{"n_layer": 19, "d_model": 64, "n_head": 2, "vocab_size": 1024, "parallel_block": false, "extras": ["some layers without attention", "local attention windows", "paired heads", "gated attention", "capped logits"], "init": "normal", "init_std_up": 0.0686, "lr": 0.00797, "lr_mult_down": 1.5, "decay_fraction": 0.691, "final_lr_fraction": 0.0}
Each number is 500 + 40 x the weight over its row's rms, rounded and kept within 0 to 999. Layers, rows and columns count from 0. Numbers have three digits each. The size before them is the row's rms in percent of the matrix's.

# q: layer 9 attention query, 64x64, rms 0.343, rows 0-63, columns 0-63
# k: layer 9 attention key, 64x64, rms 0.337, rows 0-63, columns 0-63
# v: layer 9 attention value, 64x64, rms 0.386, rows 0-35, columns 0-63
# o: layer 9 attention output (transposed), 64x64, rms 0.449, rows 0-35, columns 0-63
q0 096:454491512506500499549455481535543461505437534470531535458390507575526520435466518450456544504564485487446515553518586512468473523478555470539537563517473540532499537485458533444535454536482543
k0 068:457501487511443513541482428447483602477440452543477539450534395530522465554527510537493487456476540481491530491508478477461483498558549526500427453551497495496583490546489550513559500484543521
q1 110:458457497474512513526531515481439490539495512563571514530503481453501507545533412456530487516452472527563529436537510502445505525483451571545491467461512435449477492486552478500379532434470468
k1 113:492525469489504392587581465449493562509470520504458495539504550531413516508541508492489482460519508483477509520453573484486477605511474483526484444519463470505559549508459424487553502462509511
q2 107:538510521458520528538446474587381494427538478476537457529475530438488499475494526476486522441551506499483531570566541532486541475483514504445418444535510458518553498540478465519497450483555503
k2 112:519616476456441500504496511466497520500498448540480500460502498516472604536536476556433476484534456485537476509499556496493544493519465486371535420518443540463507493508555495498495437491506468
q3 116:536473454465481520466484502453478544518538467502483479478521494481412486503512518544471522436442465472484458562429459473430444540470434476477457571544519450513513528493498444568459469405522541
k3 106:582559493460500504504487466479484569535534521502511506479455417476559505497425594474494468538434471421459511518454491444487533540543480450605529516513502443482488508529520506457492502461469459
q4 079:523462472563520547536448494533427479496434556516543532483448522479573576429568487489479501521474533550477454482497438540518421510449487526529488533576488488505483445450526522489489490530489579
k4 090:498415556511477540516484536493525450470482502480488537468410499583510507459508477477503521509490497491471514517554498514475437510432562480617484502550497498587441506490507525475506586472417511
q5 108:460454530463515487463490569597575424509557472489498564494594483486472514513484463532525538506483543491504496460513474519527597489477531510457528495517451494452500470557531475502528433404475490
k5 081:548464603481497487497494478497493524487510522537513561483496546429527461528538465416560553522497522442549537506457496436452545515487558453576521546489539549576496534552479543517483547514487542
q6 121:463527521452504511488488501468544492526595457517436548447535387476520515551501478482516525447507529433478497457590565576484541517532453533452494500466470519515524483469477515566503454476562490
k6 116:441475454481513439535510478481498597475469532493489487478491428518542494506583495567477511464483464511448488497464480522566487465577414536517540448498525511455468564401528509478491459441498500
q7 097:477596488512470537458510460459474538515419453455517603488445507537498486463482518540481481500517492426473511493469483460518527462505476503562500506505543540560457540420482449464562483594507533
k7 093:520428545549478560498571459448463458446522530476562550501480471503510529453502470538531515528548469504475386517500497493454553452474551491554534479504518492580505512469422477445494497454447530
q8 117:464452442502546549490475472559483506554520440467409469511503517510493465478508512529500503516542466485531505544447506533510449515492545444481460490443511508452579565358479530545438478514504497
k8 103:521412495490504491534451482539495578442478458528426476516525494490498496462577508492427509576390492517497544537463477487502496518472493515446455464471529465479526496517421503486424497545453565
q9 108:555473461496521547514486484502526482580511544481495508489484526527496407433471424483472457519470515423517480445484521486483541563479564460477513469570427486465482467566463459541482434519420507
k9 094:504549537484512478469491473505512438451553513469461589482499584502512448431570534513466480488495504515571495537519422434500530554588510451434519495510485512507496540550476471512467562528444458
q10 134:453523477549480445501458575502481462505443464513528531402557456456548509489496440565539492505485453433455476544510548498535439484521537537443512458457514535457467536503576479480481552523443471
k10 127:460536497441466475448547574554451508497537482490416422468526452500494479470502501558528417428530488504512450552419463547518474521455471472524542489512480557557538498471483488460542454522453500
q11 111:484464507517422398456515468422532504547472552454507405453567500494467478539419554464478522527504509476515500468513471523521479433551534464547507487549565542528464470573481482491518493484505494
k11 104:449421522534494449450523560503562490569514506497464417495466568470420493530508544509421510528423533481489491455491474511481497469502525454545434560515520518562484505427447536522462489501536498
q12 103:519484488490485486545584518575494523474457544521552507423551473459602449454451463528488413519540486519547428489491486516506502517486446469525533500514417536474499535498516471449541571540481489
k12 109:503459494558507553486517506506575544457526553542470412548566441513512478432534453575510527491523504436543519492524499467558474407489490548589452574533498520484472507497502518532484503506468475
q13 102:521613508547470467505510488512520498496513539573547506509553540431553479480559481445528474488460438489504468425472519522458457577503436479433423537549565472522481505445477511511504482523520520
k13 105:487478579502528438450490483543477500488464533596499533406491481485527455493504524498495493505554425472500540510529484456516442486548492534444477472536552502425460548526497505616498445456497464
q14 104:540537449490481456567473471472508467462453511501474464467531465485473513491595484596491582556505555532522512462437551517446499519448506453436466515457496584529518545537507474536474528508558518
k14 110:561543441529480442499496465430486488516521570479490524508538500469545525444544490528565560513487548528539518514455562518502532532417537487470466405501459545528480537456581493511540513494580512
q15 110:549462492535608521540475470542508474460512448518557511495470522469522463542498505507510592551471545440552521432488405525531523482517596526472550530488455484483538543516492524556553514508510477
k15 120:528470543480592504434469459502452469447489452511479598435552494494499534529446430475509560535509553471539510483466481558522522430563471526498512515517446503451492546443483512567540494518520461
q16 099:486495537474569480496525482447561457481503445489516472486489466523486523526455501548501509476518524456413506526512546513532562452455524619513467602512535485476485444475486424479410511524541476
k16 092:502474445500482476494484612508498437470488513448435506525504528535537552477516541473512455462525427486485494509491511526519588523426517520506528535489450499433498424461526474449522540491595573
q17 112:464516476559509507497534564564490417613492553473501477543455499505521448505493550544510481467475478479495441504595529518516541511480523452500523443548567526576500481573507509507505529511547560
k17 104:491540561479499442460544519532497526545440535539492449507497550508506530502506493498481495418432537524534527472510521572565475515501559390467553473508529454570510458511523542523449434438539516
q18 099:480582466542436485491491452516515509529473489566450518491501475540498489506512460530502525547556481497512409554583501588502423469580523549484511461529445483519566523518471499517442486526574500
k18 102:431514492464518480495562489523475527578452497526503539436444438558493481485471504534486503490495469543543513506480512503509569478539487498505540416493416520503441514483486614464508440601526513
q19 100:459570584521490533530508503449463453402470495567482521445524494471524486531475523474488523483499451559447498464530589471469556449497460594505528443523469461487492512535529476432500457510539518
k19 095:443463516460523498479476561487427540475450542519509479490505435597559513541505443545508522529504521513473582446566528465563478511515495518518489428530466523495482389537513490506537534449529469
q20 107:487599478496503515496509433522499512488549422535564563544501478551548568492493457537544515473582491536462503465507490539458524475538493485560487480458600532537570544551529483525505484471481450
k20 084:487498437453490376543485491566529481522479466572544575466509496478500471460551488436485547533519466454467457505487536548472489488524461468555513547514521532535493553502456435516470485579553535
q21 106:447511541508473552468478459496516505442541588540509445492440449519550473478519574506469541468524512484394458422536510466468469515440469463520490530502513537520510558553528533465517449467422502
k21 113:520490569503504491451428571510509569513461587511519476500449524547524507496459459457423453469462529401511502475509474478541411561489535473506497517543469476511489543452450466556497494552467523
q22 107:465459550543462543565551558498474501459429497454521547572495527501504480489543478605517504554496562464486542499507467542449548476556531533509531467472504533482464454480428533576549486460528527
k22 116:511520540558496523434487545489546526530467511434516478424447511468450478502481483529492459574464416490526472507460542560609483461524493446561494502500486549525536483472445431544547504509473458
q23 105:528433463446493415515543399471540488510500465563542479466486514443547589543533456532500517548513450520559493458565452518508528441512541510489464502477490514491432527518507445487506471421510509
k23 104:535476446571527466501493499500471499557530470509521466468490413501458482528452541540495551487516534475497438494561493563499452445476486449493517509595456509466526486518596460495432445471415508
q24 116:526498430520567514486567507482552560473502537435475482490493462452503408477526443522521472536476504482525411513471524450499466474508566529448455466522477553498411515508502562561479528436535477
k24 117:504499506459487590489560507488493570464487506490449450491527510415472505489549467481510453505447495450454471567438490472499497430569536459498476544562435515458490490474494550600529540479474455
q25 103:504473438487532525470476488520507470529552451471492480529563544520505537472405586555496507517476537493570506465521566516451510457501464533525511428456558485585520480471477421570540473453482495
k25 095:511473500482485457506470472567442533504553438517522485492623570522587533467574532514489502495425499514566411497479543532462498566515496484533530468468465468536548518510523531494500465457528508
q26 118:519459440536461473524533490541495387508495457437444496524442609587532496507457532510477525490456502499534509495483521523539530461508528463467483532541478443505581553484467478553451526454526529
k26 104:489425514538482511498545375482460471533516489490466486515459539581511495501472492475495491504529527547579498478493500488515475498447512507508620484498484461405464433529435503478439506436524499
q27 114:414531475557480441539500527495498510483467450504532511506477513523530430466582522481537514481566559479486476546481574538514467529463446462514426411440524490573544529483545493497548544491458519
k27 114:426511534524459467508516430484466561499464499527545440434493545451491530443513513515497530509505472499530470488537447546455510548430446468563458398460504466541524462526551526429528560533500486
q28 103:421467495395404614459482486507464510468561491525503485516549457514545496521466457527518461468483548509559498438503490457456521515491500493490486549526466480497514586518550484515499513473506415
k28 090:455553498448546494491491536483528503534582470513514558588539475443540513479478463443482440486516444484572471528472497486477427500449405526425516547544487469523526488502406491496504494518508541
q29 098:480556482471527518507513449492513482540477508569513510494520509472526491497475416467520534569479544493516502508492469514502548541452424430449507489398407483493494481426555445435501435446495551
k29 115:540545443480526451468511524545503471483461543478562564514469499517502489501553453487515472531481446533586440482447513540460468593449527493467474460456456474503472518551568461477567449576493482
q30 111:488466510539521482435514554479548582541473544525502500531481580471474521531512497493489455496548496574513511453546454541587474455543500467460481474461496433525478426607518493491542457533542468
k30 113:426548467502377511521523446535524479490508527543505498411497495505462503563481509526511505473501513561560459489487530492479560475518508516438491452564492443593522513496570512459531536580511497
q31 120:497436557542534461516492448486514494419532558517496467502556443556514470497491452470533489551398499519487437465528536435532512450451515491507456507433485464468460499465545479518568470473577540
k31 111:460468617456523482443479505595466442446485517470499453544512505451529571485482562482543484516437481497430522479486488515472431457480510492471542551454438500472461471526477486522548529563517488
v0 094:422501569512467459550548512492502500504467457554460467463592480488444492489454504423498536502543487487469466471489531502508480503489461493512491543426478483480460457477540464656463517518464519
o0 089:483494470453498565510494462459566535552569495478486526488428492554540522564537567511534489497568523501464515538554428476484540607495484533493495529563558530531520471533475569446463509505540492
v1 126:525582481578544486467571474423553498495463507526476543483548514448463512494555496444454530514507548492556397556528461496528535509495542492432548506496458573445470464519506554487498495526465502
o1 120:477521484477495496479424555517471530596501552506502455559499521554541497566458577517591529462517479423481535439468498469492449445536496488544534441416510527544524461471493539521515486529483503
v2 115:584527443527560571455496566469536487518472513487474608514441521474502496489498529525482477539483501455467562533556492517447513551499564513486523554520468460437471523421502502460521591514506503
o2 116:491547478501507471508516499524470492457541549497520425545538565469438494551464503555513518508488487468552467533538593472543528433504504487507528402448493449470567542533519477505614472493536529
v3 106:486442541523401468465523442435463451556429445473506477463453503503581556534533483553477522532490558508520479470519552491481417483482520491471463486457504517522492559404484498532551490479497522
o3 105:466495465497513556486466548573497495441502501503454513486508537543454492532592420455485474495509441443492430481454431486478524551512437506436498449501509594484437481512518501465474511429523454
v4 105:492427539506476522536498470529520512485450540535535526535508542454452495546547397547426543519481416481507487491489479440514506472492513528421473467422488598524530521498481538473478505419465500
o4 099:474465508528488483442442459525496486461495449521489514466540484489487486468503524477531506519662483512468510450477442506523532451615499548542516456475496525503394447480493489461526470534510503
v5 099:477531576468530547485529488569495490483415546435482487537510458538511459521484457462457523493494553538534523550443519488542523529489428461538497436529506498436542591476465545505415473467512542
o5 093:538405551489577475473538445505458467513566506575535467529451493491592529452563476547511451555522458470502485523467524546439494501517531545492469537456521481498465507475552524463520554519476439
v6 104:481550523503484481471444527437527445456416496503511464485493528429489516493437560548529591467531443451543461460455489436487497516468482499557514428533463502542493536396536510516542506491473497
o6 096:548503486466512498533502556529512544421503540483521574511465536615539573501534440563486449486579515472536479505484505543549451497478542521480514487448510558443456511502439457488444465492501543
v7 116:545475544466580443549531513476472501455467423564438432498528489502450525552475550538487571502521524492484514527572519452526532569510458560508489541522468539511453493495490534393525522501518523
o7 118:435548442549564481564432512484511530552581547507525541472514477490514573458504488487497491493523523520504510491499470547522407472468509458518525515474607497426548430531482495526495425521474497
v8 108:488470487516532512446465498504464541480553500582510510512512522582463529533537422599536490554540508470471560507487493506457434548516558435494518558493502457510542529510474570546427512562521520
o8 101:517506424510456500500543501440532487568499448468490491464528574448528430439500418455553528509476514503504525487501592479551520537525545486525539492524439528464522471486566506448601514463484483
v9 107:517511522582496541473493498544498472486498549528486562499591496515577477550447571499498470543497548523450514500409478499462563556497429439520500538441444490499446487568475496499517516466437515
o9 105:515437470439495505503538510465486538548555495460492453483449459482437473513477576537505523471493399504521497575536533479519514492490487557493546582568483508460540518441580513512484418503474551
v10 124:549473455472540550484491551443527462497420435521448480487500443532517535516470401565539477496503515501497459473543597518477437562490471556468503532480480508504466479548507442506525574556508496
o10 124:400551504546462455479502516494499505486558598480520481467487557503437492459516451509513521480501575504494508545523473454535434473492424520512436404543525535490527491510523559457562523482515549
v11 108:531484524504433448532537466463479475545534498503515532477479475518538508495542553556486481615504539540463439520380484487535493479439476505524479496510469584456511525466512483454548479551555433
o11 097:429448476512507521535426518523533491528482540493485489450480521561441546519524525476417475431420426505477549528501537514497477557545451459453560519414483501504437480477512517473442493442496477
v12 124:497542525533507478501475493472639538584514469557517489534500484542522509518540471452547516507528478518520499530536409523502476522581546528494491478451522471485559446437436480536509537431509451
o12 111:485438529472515539511444447527471532479426533417473508520507559491472464532424507479509563543551526472498464403505521417524549483451530488501549528487493541539482533576506506466531503571548483
v13 110:453449496442431464492523591442524536487580418486510452551495538507425472500479530443453469518542520483498474533489549528532521475464516485467547432505475545501500575543540475468500452435502485
o13 100:459533508507481527524501432550459515467465524588533575447519444560606498489565496434563519438471474525455536497485531478473480472499507453495517495516499434486501446503496513461438528567555511
v14 103:507483550428545479491423529522534452496539548453506505509534454515523514495575454503516494521487506494504464502502398518487513551476540503542488533567527497463456549540609538571493510425428485
o14 094:503505490491474528516532476512447561516433410490490501465432531498471518506488507565461531601484464543458484506494545494492462485507576544434460416498435425545509487461500542537533458551476534
v15 109:452553559520504481455491484478510516503538583504434502435427556516445583519490484510493453493467520558551476481565562506472542485455520458469425518464492483492546522533592539519469478461543491
o15 100:483519416443486492468538493512477504527459430436536577555501459488570447519539506528509460529491519435457534550454456467485479505598469464472515478542508523519487538530498600516553498527482449
v16 111:432550486552476506437472543501513558460475475526529482540476522450559488577541514552482527492509484562473393499443509535522480472512497592569459538582498513482457518482491530433500480505519463
o16 098:514461536453516395570524493499542495472513490466523478487499555616454499517516485445506557556491470497531556460521476482426493476533516493465537475419506493444492510555545468489478530500412547
v17 123:487505478495439456525539454517522470482555468557527516476454475548527522498538562481483546515434412495478449500517596515521545516513397462491523517526462507527535515459470548468572415463536504
o17 125:423399529498507518481508520491552470535475521530411531535519445496532512531590460494387501459493493559528517471450485451484482551514484520527571492477487552449499501532494481533421526475472496
v18 103:532481518502523457584453441540532501486508530500455564528459493453518464480487467523397522463548553534535505414506506475466456462464482514492481545563465539556464401526548503562523476527528497
o18 102:493540495494534539450500575492549490565434449455466500464576484486465606515495502499478520577513504474416505528478449535515490500551519529440478560470567481468537543460453546523503460468477537
v19 118:563530559502498524528505525498538577501494479439480482446504549454559396547526484512622537483509494431495496551516543476505527478516489548490499509582464519547505503516410461522473542510506511
o19 116:532422546481496460531490545438516514394510523528493488572522527508439452393454446543576454464513519533431537470528449483533445481474523490535501523488492450483550469536524504497526490499541516
v20 100:514486487444426466479440510517476489470614518573510495471450440468506503487510419496551476492555458437578540472472471475492585535500576535477504522504503515466464540509515484477552502508455557
o20 090:461499515529482487536556465441506564507394541422395529517503528469516472492492509460488490486518529533507450549459507549479428482510477544464537431491440452510531457407464497499450488475512480
v21 108:507471509507443601524454497469554466547570481432506427412430465497474490539504533475457478469569465535492501481427526513533457477509537491528551517486472502440495485482498586482482528503429502
o21 102:520496503486614494532517509513405475487484511502458563560488547508463513514558518422503546462508531512519575457587494500443580506494505523450479465498540454479538490441449482483506537500569527
v22 093:519521468564535536553496504499520566489580467480516489500514529506513505542401534469469526474489435525433419516475533482530405495501543582507491557502510491492516448428523480500415494450465506
o22 093:488467527462560471559489487515522510493531421477536514499493565566452544552514557500528525505514553556537574475551446494536621446493510438546520498531499486478569545547500446501536488510499529
v23 113:513451488475470471509521555446556508467465469603425558476526486491414594537467475485548427497535497521447499535512519558512544527496481468506470486527542496531447574458480549510494532507502558
o23 110:429591424537492549522451430466505527529468582509523504453511519508562449481561454508519491455503540482575499480518531441466470502551466555498521511483514526507539493587502556504540455514537458
v24 105:533539480532532463515503459419546485548468473506435467540494482591547523476427419529471465475423489530489569495506492407471494443501523469500523503521518478476412543531460515542498509510457540
o24 097:548432467578475468463398564558456520531460560447564471500499463506468483497568464508514560546521491471564472499490503583501517520455528525512483465544544503520555516494491506491548496487514416
v25 115:510488497467546504490503517470366414587517484456437501515534458508460502520518502485461463514503553518582472416512515460524500459560515524452473548525506425496521458506454491474477459530441495
o25 112:511591478548602450533484549520564496537504464492515492487474480445484472556453501470488519492520488506451437529492445518413519497455525438551473468520500544512517497424456544555531564447480469
v26 112:455555473501495458434477541482496472517530491487501507517443482497429487412487473511517445497448508415499544409464525569505589533449480577463505487546467506514484455521431544485493538547526525
o26 103:551564527533453481541552498548442541513456583456462466548554487508523413491475505497489464435490531526521520589533525474500457577515512496516474464463558478465471499513449527561503556469437522
v27 128:476500486538503512494465548428472503484547430530503508491464519546523496528437452451472472552485478494475425457525477500611576499580463425481500444480543456503446481462539491495485485572550520
o27 120:524546530498495497549470386523538454592451551495538473515546489498508470536551502510523451460519485473481515448504540487459478509432448502539567541557471568492500554513410504457461531490468457
v28 108:563513477563466478493429499488456453547529531584483438472531497546447495521497550529482462459517453497443440462427472506422531530505533489468457391506480488540536437520510465501489472466492461
o28 099:547503444498480491486502498540512462483439474506484633459477476474515451519440509496507521464541507503552507527549488463530467436468468458523516613511496572454479502425467537561501487520426487
v29 108:475556432471451535488510494422481505488495537451441529459431489438444565457549424556518539530512576499495574510509518508583460516486530554542532505510511460486483525537465472524498507461565518
o29 102:494552505572470496557538506514495558486464548492489472571494505545526524491540440488445459523492485498444493545501515534493518520565439478475501420494504481596538482528568496523577578453527578
v30 103:463535543432572539523536469434578541482480464545446535563481479492502469512488525499541519421531441499480511525536441552525592507534594478509452494448471540512511533526499525521525463526449515
o30 101:539521464520518434492420447453517538470526536419505491541574525487527472569470521548519529567521533561481554516525529466458455467505504586472530497513514489578469502525506509537514453576561474
v31 099:502581531565559499499456534533519485521528516482480433478486470493527506550447505484491576554509460505424541559456592608429484519424531519507431462493487466514497503525496485493522526530515527
o31 094:546449511533547511492488455528480482468584527403501551493493502553478461438487468522537472513437580513517496529519500431566487446546455473473545515566559466469516502541495520521441538482419484
q32 108:515473505475515567480489500551410525530497502582528531497480515408504526455473522516483450498415489501588498560520456559489409521481492527492530499471458456461496474492544431465414511507512470
k32 102:542485533480472591487541488557506486456481517506504532501431542506467452434497459475490392530520489459507519544514449474430559472483513483501450537510468485522494497423464526528529511495369529
q33 079:541544428488572468501522490515473518505491467581455446531469563401438504492500502506482482535433461542581509478451574532481474502513525493493505494517489453491567534501554474444439545519524559
k33 094:469539440498552390522481509456497484520514485513473514504598508480539579576493526511562544445518513536480453443494555479506471538558514502490548443505519533509530498596558469501486517506563505
q34 110:493499425482520452510530486460488520480575479519456489528554481463508553608569481488491474503506500502548532465480555508441567556569481536480500434464491496510523521535480431465428574495469558
k34 082:543524504501455502468506507471537493502474503497536542426544458511461489490451486510533493550585566465436504458453474398459536415495560481490463540508475498501490443560516559564541436507503447
q35 088:503503541512549470516479535437494487529473483483471432417610528423477414498504581469518499514496486453459435539489496520480487486524511423507541501490509478472451518491475487558484483392466526
k35 101:471552495508540466471494578499460423579587457496548495456515503494535481482516514507549499569487493432462513480477475567505477506498478492507526562514558502532400488476500484497486389543555477
q36 132:451530488511525448531501504448501454448548462541509507528591452521513476598495508485553471454589508507541519477525543453442622475527498513568514462458489531528502480524504474512430501506463517
k36 083:518510490529550450518525521511495474498557464465460530558613474472478501526467470520588537489499546435476487479485455574529471475501601485396501500519582499487488453512519513479497559478506541
q37 112:503489405481556439493485506513493516479557463588493460520547507433491535605533485505518470503512484528569530480503546507458583516520489518515525435456460469475544535503526462491408550462494538
k37 110:436501417499541390528472524450518504516513486494485486482552491461512540605526510531507538481506497536496430468487590494532533555565474494491565442543485537484542498562531454524488514526546469
q38 095:517542561476495581476459499549498451535473472535566495460510527478562429426420567495508423480438528517536466542545449463517457486436514491517500539504518513468490479470440494451511444469483454
k38 154:540524556500472589461512512566535486477517474529496456525452526539456408407457478495472456563500496464521497549504456520494520462433537439491430550519501495476462509430457531466522500501427513
q39 094:489480582557534488477444515520512498542543546450500561474469556513512558441506513553528566446522550409431506479622476527505487454535449569511525493506525508508490528480475497539485495471491465
k39 088:496482596541539514449483515539398469472467415523519577535507515510511487497463525500486519501587479487489582454552503497510502457629478527548548478506488535536525512492520516498467523523505542
q40 081:470536441572521547487488555487553488463508465496532535519478469539491496433505469512496448473484394418436589560440441495519430539578471517487492493463500524471534525466483496477479491523543502
k40 086:505519524484493532522458519505600503423532530414560513498445502470491450513447455546495472525488479480494526475484425503614468512547528543507547542504536524445499576496467458514570528535463489
q41 079:511501484536568497424514539511531528565539520509571563498436467476574515424523478494512459500523557409538473514514467502466550495545505478523535509486539481417492454502401490454513514500448463
k41 083:504508488514571536476508490468499472444463465471566553496567465480520488456546555528537504431501483454493571424477491518585553446520539480512523533429490504469460465503547587506438546472540479
q42 096:504427527453510490451481500527586491428540510441496505530529420577508495542550510466470479581495483535480529557418465560527506523483481491517515488436552578465484513441427503497498499515526483
k42 093:492483445426475520545500475464539499441509540471460468510461447537479567437534553413511455569471498450473536488438464462486508523521476500533536571459499553479566447518499486475501454513469415
q43 096:576459496534418567487463499518489504574514516459474576495456465419543525485576478543472464487515480437500418516456474467462534443541509469537506541528527515545493550455488508525430491485453512
k43 101:503479460529553561448483490475485567469573484483485559499473460454521500458512492540473552553463488482448491521478477491466517464505449414536530550578460499527476507447559504532470508430486615
q44 089:553443476505512565516564500461479441512495541514556524441471542518513476509536514495476445483531484430455406434542427581512482511419515492503552540562469452453464438508513488519519486487479491
k44 093:479497535511585609533557512491522475548479579556496491567460495440516450539471468523519488510523496503482554503507427570530471495465551547454476522547512511498468541466536546526422511545487446
q45 099:511454446490413449573537510525533570492577457449536506530417577530491498492506502566488534491524488533438508548462476518492543482489588527517552505541460507572495506520512474537425517503491493
k45 091:490424455518440547503491502540502516537550438451498540498434517485601491522474536497456490496499549568454496477493510495463464577486479488533488519519490544512523495561473455531393607525499491
q46 064:589505458477500452495461385532483453537470540605522414482523542558456488460466549567463495481534470500510451490474497560452479512511517455472492469497533556534509480505554511511485478471472546
k46 082:507578510490550516466526452491509505495473520548455435530438528420461575462484525497518486520450492518505473554543553512489520578494431452483431463472514518466468579527534568531484441558490470
q47 101:503489487450550574507488490512550487490511507484578498554445456558543530520483502563467460490451436467462520520462473525538575468494514506579539523506459575439494492515415441533426497494452501
k47 106:560463475532484542564521500482504490427548520453479488547496457529512555537522471569494503517478519452520459522489428502538525490530525478553516614491370509411507507557477515521483499513479478
q48 076:534498585556570583428448490434482478413485525567487520507521496476534510482482449467506454523451544525516450479526535426495537495536489519500497484485481438499571516505488424493479513527574537
k48 090:516513481581500467457482505443492515493484527490522475468587500462514485520460438494545512520439501500507580492563546420525542482523518552386579506553472462522554538484477564505542467481507537
q49 091:538507480547537430491499501459500489520409541509562486490498420489567440392497438484529464501506525499553481461445466527492394518472474457529535465456539533457493491485523477505534504524440541
k49 096:508527519522554493542484495515513518511455496521493499480556433458501549395570468453549467467525474477511465541507458479498459555487525489565567515462535535535411607442491554511485486532462472
q50 072:498510351449518468536503529538488492483458410496510485535475530546472539478466519558465480515469492539546523542485591568489560537510597496470513516516475454502467475525490496469481521530506443
k50 081:539497416508444545469487476523519484540491475466473469474430503519504536488502464555546547442480550552580541453509573559553509493491478490451479428428471541420495455572466506500479521502521467
q51 074:556520540505576533483543516480544472545433512451444499558511555486562422505491546530490506493506484461428555399572516522489476463517485515530459531530511531467457450537490464454459545533474452
k51 077:431455548515529466521504519475464472545528543497472500452481506498538404470501498529485524482580532467504530550496455560443489439576503511565535495481399483477492501484493572443486406526512497
q52 080:524515436542504498509520466509552535473562496529504428493462580478576526522482502566496463523470527482420540433482472469496477491531491509519430464563479514524594565562513543576533493498541503
k52 089:513511467479510459530474471486443533508495498519545460508481541514522463488434534532423404489563472567545534497490481476487485544503444537494490438560415486491480601545452521583457525473490472
q53 087:509541550542463447519504502530515473471452533555458445522541555561481416535467464465445529494535483510534535451525621463502518517502432477466490476478450508549493475543564525455551501527561517
k53 097:439568577463458440552553487500486455528456510513515474488499557525428484441527534473434519458462508523500457485503568491431462467491499468498478441513493478569550515537566557418515515527539494
q54 095:446496489516560483559479554525445505555523463483448543500525485535482506534475534397467545485614535543501504517532472586513524517463525572488478541550572543546490488465479478518534524507445492
k54 099:511456462561472489589508526526493515544481463498518525495516489497508534534493494446511572483524502507457497506498515588489472418511447514592466461521586471481486441426526462482564504405469459
q55 088:500541427512525465557499446493493488576382442466520494522486566523543445540488541488511453559521456549512584493582496502454494507482458488534520539475510494504519509469589495494483452556498508
k55 090:445500434518505477542445480506580499576457474482505480481471565515508527452461451510453603470565547495518449504529492502447517476509530481541516442499475532467486527465563444519489424588493481
q56 071:457509440487533511463458529511521494472554499606508455430502502472538534463457549512445449484515542465546459467539425508457500457464475545536558477519537616516495470518481531464429506512492531
k56 083:545565490504478457508480563557544503499433486451481495498496428429523531500449531535510487515508462475500571494454514534500538494534433486466454484509480564436429575500515574453473518528471410
q57 103:516448458536465546496508568473528467505425541468509609490474419484525526417564472524511437468495496455522434502487461502530443507472480469504545503465499495438426549478493523481523524554446470
k57 101:520474504477516584449543529550535544507525548513480530531445409493507537404543446563535510529487479486507494491461419489534471494530593502487528559468545536504474568463510519458505532507437527
q58 087:525466536465525480513515558490457507441493484460498548479523445514505506460544435540496587563445537467531528442438466529531473524450554536495523471437503482461415432507455516465461505443426484
k58 090:543438570458541511476510505493434495489481453497444566488503429492476490503589483457547512540552539539506520520508505529513451509458528552475549481395449520490473472485448501474406455449531516
q59 080:471444565497482524543560521513477450448526536486472495518560551552484429510497480473442492485456514510443518434509555529511572472548546520469447480576445437556455456522527470503540546459548514
k59 085:467481572497539476550543484459457463531567541491459466518427542539499476530441549496584466487463534553468537485560517518463429445439504578525527503524451465520526494500458535511550552452500476
q60 086:402436550443427486484563486494491513521539509576489483523494527533461479493565475506524480509492503481487495523541477394531532447525456531519519478505416435541474459511551532418453506542518508
k60 090:452513567472474498406542564479561469439499564493505517514506532568516504528459553513521521438451522488388494475538532434437498497465535547454460527470433488509517532477512481475498539523502552
q61 101:531420530513450460456490474440494513520475534452529501570474408482432499556438519534517517458490472446415538529548448535554533482464518468479515505424531483535511503480550438497516519566524485
k61 106:478476509535491536456457422567551514489491508480509486591554489516504542550503503508522522502411479465503483510571378502461520562513498481519545491431539495548501552480534502431556480534460466
q62 081:515449470517484545538518536442462547438493516570495520542496438439542526540440486475542496514534524490556473477524448421523587486435574506538581566528445513479502495520489500495528522524459546
k62 091:555441475555514476539500549496510505497460552479546568575567430493549483544502518577467555496390512548538480460480464490536504505420537504438465508520491496489461476509532497437523545475479479
q63 094:486525458522528518493550535553527482447448529510528495462510470469575498450513461533503535465515474429502431470440520510496487426532532545545511542560419562485458509474525562492471557594444493
k63 104:522464519492550498480540529497501506510508568426536554436454413508555535464499469562517510471518424479532468521483483558549414475516489510578480550542464579484478501519437541494472530533445499
v32 092:424519545483472468520514436544552511460467495454519489430530509476541483570488518528532515460471428515498581486472488525503544490396519535562449464508469408554505553481500530509516470499573507
o32 106:456453576570525455510491546472443462519460548564461437426511505473539458539502437427510518503528535558526489486540580439551531505443506537498478494532455480511545525518546516509573477507516519
v33 099:475523498488601512501471541532576570492490559537560493446477495515473419587514525546545447508502469477453442552541490432482472538512526507530536460509495500516480446464496493480475568437468451
o33 107:498412571481502529431483516469511526434534572503525510462490385493497497463549447513533495532463469475467429574436448487498519453479564509464498563418490499496505501474452470480511496488476484
v34 100:532504413463526465487522520559505440568575428501499516546514542518495563449471488549579426520477434483462562490518524494485453451467481517498509460531450512531478545514468429472488527570488526
o34 108:495543507505565520548535527510494466536461447503407515512534508498529521446557495469461488584485465505516410511485514529523386475514426486460496489498538604479481539441540505459498550524500493
v35 075:495462550564522536509523495573533520519510512533494422452488480512460548535556556483510528490550483472454456478476468554505502556472493460459481491418438464494447511493469479512513477369457572
o35 079:526453504535472444465485527422483576510494536484592449520463505489472452501499467494546538558487491476482483513538541405538499528533452499520527523383506448486533471402481509514530532475460509